Weights of a small GPT-style language model, trained from scratch on English Wikipedia.
Size: 5 heads of 64 (1 for keys and values), MLP 1920 GELU.
Each number is 500 + 50 x the weight over the matrix's rms, rounded and kept within 0 to 999. Layers, rows and columns count from 0. Numbers have three digits each.

# layer 4 MLP up, 1920x320, rms 0.143, rows 666-683, columns 80-159
495497454561557517446502498498541405504460503510533580515540523493550462555448456502496591515535573519501479495518455453542559532420435557450428531506493476499548453587484528512511483505483532505522362474484529454536520446491432515488422508
467524472459588559485469432614471527560510504539479490508517563541509562484506495575424455454588557545447532461467443468471489551502443428435440527528554513415577505495496551476603500553523442477516513470512514404416535536403476571445456502
455565494471530440501520563430401452619486464527442441507521467454443544543500510592531506409573507487498631529422472487576478419593477589465550473499472476481546477531396482476412517513472401501446408441501588428529509489518496525562478529
542509505596449431478545496486507524438467443466504492567461451492486535568537480484481542449497530454624495444455483502552473502485553562503528458479466500543595569475461578459520563595572448570401506519436576535392473433449498579524538495
486521492517408590467516470448543451469445492502551560492492557530514461557531533529457509418532460545516421513465482520566559595580542431509478488517524323496492463468480466547479534518479505442396469598432535410521490403508522559454613476
499449469528564414531517481455489510525459459471406512482461564545533450451595501535512505539469555473517478507492504459563500508591517439459542532476486427496526439376487478544560432467568554389502555573585474342488395461493470518525611580
563464627562445470502487452585503439504577433479557494510500539454557455426442505555507545513579540553483537483491518554538495407519550516472636480448595460502516546403517549455452587567546470505503462529362516500391499515484505539462479515
484509544488471486404515509492447437486478447489446546479468414455541447477563488489612410510521484469521455502472543412500555463504490461479400500557518447527505469488469476555493402494488469599556487499499518527597434515580476583617465578
527519509500506495458557583520582517510511508520471558532534458496518501456400516465502493535459536524483505553506482527434527532598440499404564651520410607465457461416560383422472539510445600535504533480426478488486508500483523522451494523
547515394548533585487479572593605493403457492499549522469491473450484415479423535441471463526444478434494537608467548556490523653419458428472566525524400627497492416491464538441568502534588432516491539489403491512484540554426476450519535589
665448437466555372492398497601619529418516493469537555500550473508452431609436404599456474583452425539442511470646508362539547595590500447577460482553415538403527445525405491477522469464542504505465509553584401496598478495419398391516552551
505583456521430492549595555476517463446481531489577500464617551557508542556485546611484534566458431569457540470416474425428534531464472397582399455532444514549497463524492478508448605585521501523521532569548466458506450450481519476503560458
525568536533458421476428484413530551487529523514549479472491471488471474531452544540467563560459515501512404478478523453435439519570527464526553441544479495503507420537502426562508495499494507484506436513521435464457526555393552549493503484
504482500610502540422554554396519485426538493458619511506537573507502477468490515487574500504480350483413509404459503595494619545526582454476540515566511515441498478469504410534522584513477456441481474462504470462439427495477475508569531456
484517399585475596489564565517488546583502492608462515496519438496499463505415442494450559421503408440461465429470556528598482506605456651543437506458484538448448497393418515501425409437471464582597454513432502566501462454571471445633518480
365478546557399519486504519490574557486484521503514474410500424513551614515573588441495461481545590483491457381410495457468414456599567599616537522550534513506545586538583523497489493552553636453455560539591554568601451529457510452459520430
447564449470466435502555442524405538484517560555511418541460578535555509468588634473534547463392535380524541573504565443512556577517487496520579447558574525453479484476431438492509505522497440497429406499507492542606573449456479503527461455
506544441444492428452542505431504418525463499484468465502504523493495476512400508453554514443515506498530536421536484462596492564523550497573534454547510551501501461578503483593508504525499458489443515489556545500545557465399562513548508566
# layer 4 MLP down (transposed), 1920x320, rms 0.0881, rows 666-682, columns 80-159
490500562389421415456477555533457573493497538490516458484494503452541465430520516478500497506444441571467571519470536477489522422594550499532578551488518532548509534484527481476542539479490416490474531562521490545583541515438585510499450519
565576453499576543486501442416482496538433515538474619526444565518417481549460462525477473592510497431516486581453507549536457550541448528447535490497564481541482538528539478488496431461527513518540410519463496420500494461415540464496490461
431624474457454497451414527429503447597463529539507505540479666532459511517310502513509536475582546481487520534452567520547508441498456418467535432501548455413435472496551457515340505575454461501497519435499554409524478492487499553411456548
551614580495508498481501521464444525518367523526521484542480471576496476583517573497537476566440577426526527537515480519504539495515426531519518536532584548491455467491487466509440472459486525489521461544475487496541496430409533596591478539
607585544444535491486506511518533436535505466552418472606450567396455428479417452484541412494375472456498449528539490581548517445489531358489509505421534542415484489462488485407585433430494464465477490518508522544521390456556527575327490483
499507511508607428359536547496460571450630517494508373536494538544543601520492439523468421576505478417358511461509502560495475409515613493442467501563477579616568587513505461482546547500476519525484423443483535507489431512562592493609504542
525469515502507490556452493535414478514542460538475450526531423477469568507483474512504475509525585527522554512502572495446580456497464745508597564436534481509520519475534522425482526470528463487522493468507568523453524521518518477455556488
407456498554558461542558514470474525454596526477490496538406450502448533506431450609512487562475608450494525561460547541498487557580416442573552505482497464479482484507522580557460505439516505518536463557562490433495521487406439520454521519
505501430510471473548449511439529385560433505596482500465563561421536547508517540493439547391401475478462414533531579453517497559622486549464476567460458518535466550525505421562417529509530535535470491482402435483481441511517502348517518477
576445476491512446538463452468557434418525553456419497589432485493507531480534412484525540415420516520523472504458460532471478522518480580528584625528507426472536411533461562507572397487464547366470469468493499480484462506541516496492457500
486499556395675453510539498454603545492490460484485492391590548493490478586400562501528580448520430523531614559562454442473413523477557444549490457494476544455392502449511466516461523476514501432528545434456507419467478401553459466572608555
497552538500535546544577485468487453514448526566516453463520364435571564573542503503456479539491459498508407469523499408417467483565516549661403482380487569575434433516479466499481593559419604513603480495525516509431518537497558445545514538
539521511545511457483471502550411537552477438465529492516542473503406401561496445545519454482536561567436527420567484422508550486513534517486421501575390579590446541583427490516360530454442532505526532558454398592544486534536545530564471501
399489579530426444528480510437482456517500531451583412491467466493546614491387423464504434544460545540507505478537538477528440456560435355522485510524416447541466499512420420488439450580530427480568498425527551526535460455494497498543554531
495456500494539515483546532492439465492505422434422450505531551539442485531454525538546470553505440522542530532444482390412407433384548547479561441535500532577456516463493486514502548627563433458456530488513488453537512576521570530486563524
459467538577393462461489534507499607463598502482458405530446498479476553464486481505515450519505545492491503503494522500469342564494546548530358522674480581535553477529597548463464540593516448418505565442506458437667480516393528561615541434
500435472456473506576443519501489555430486534470534474526527499535570499397515516491383473543535476377488579587366585598539455458364488613588528458597490439526493584435490417536430484577489545483564577496476599420501494601430437471425466521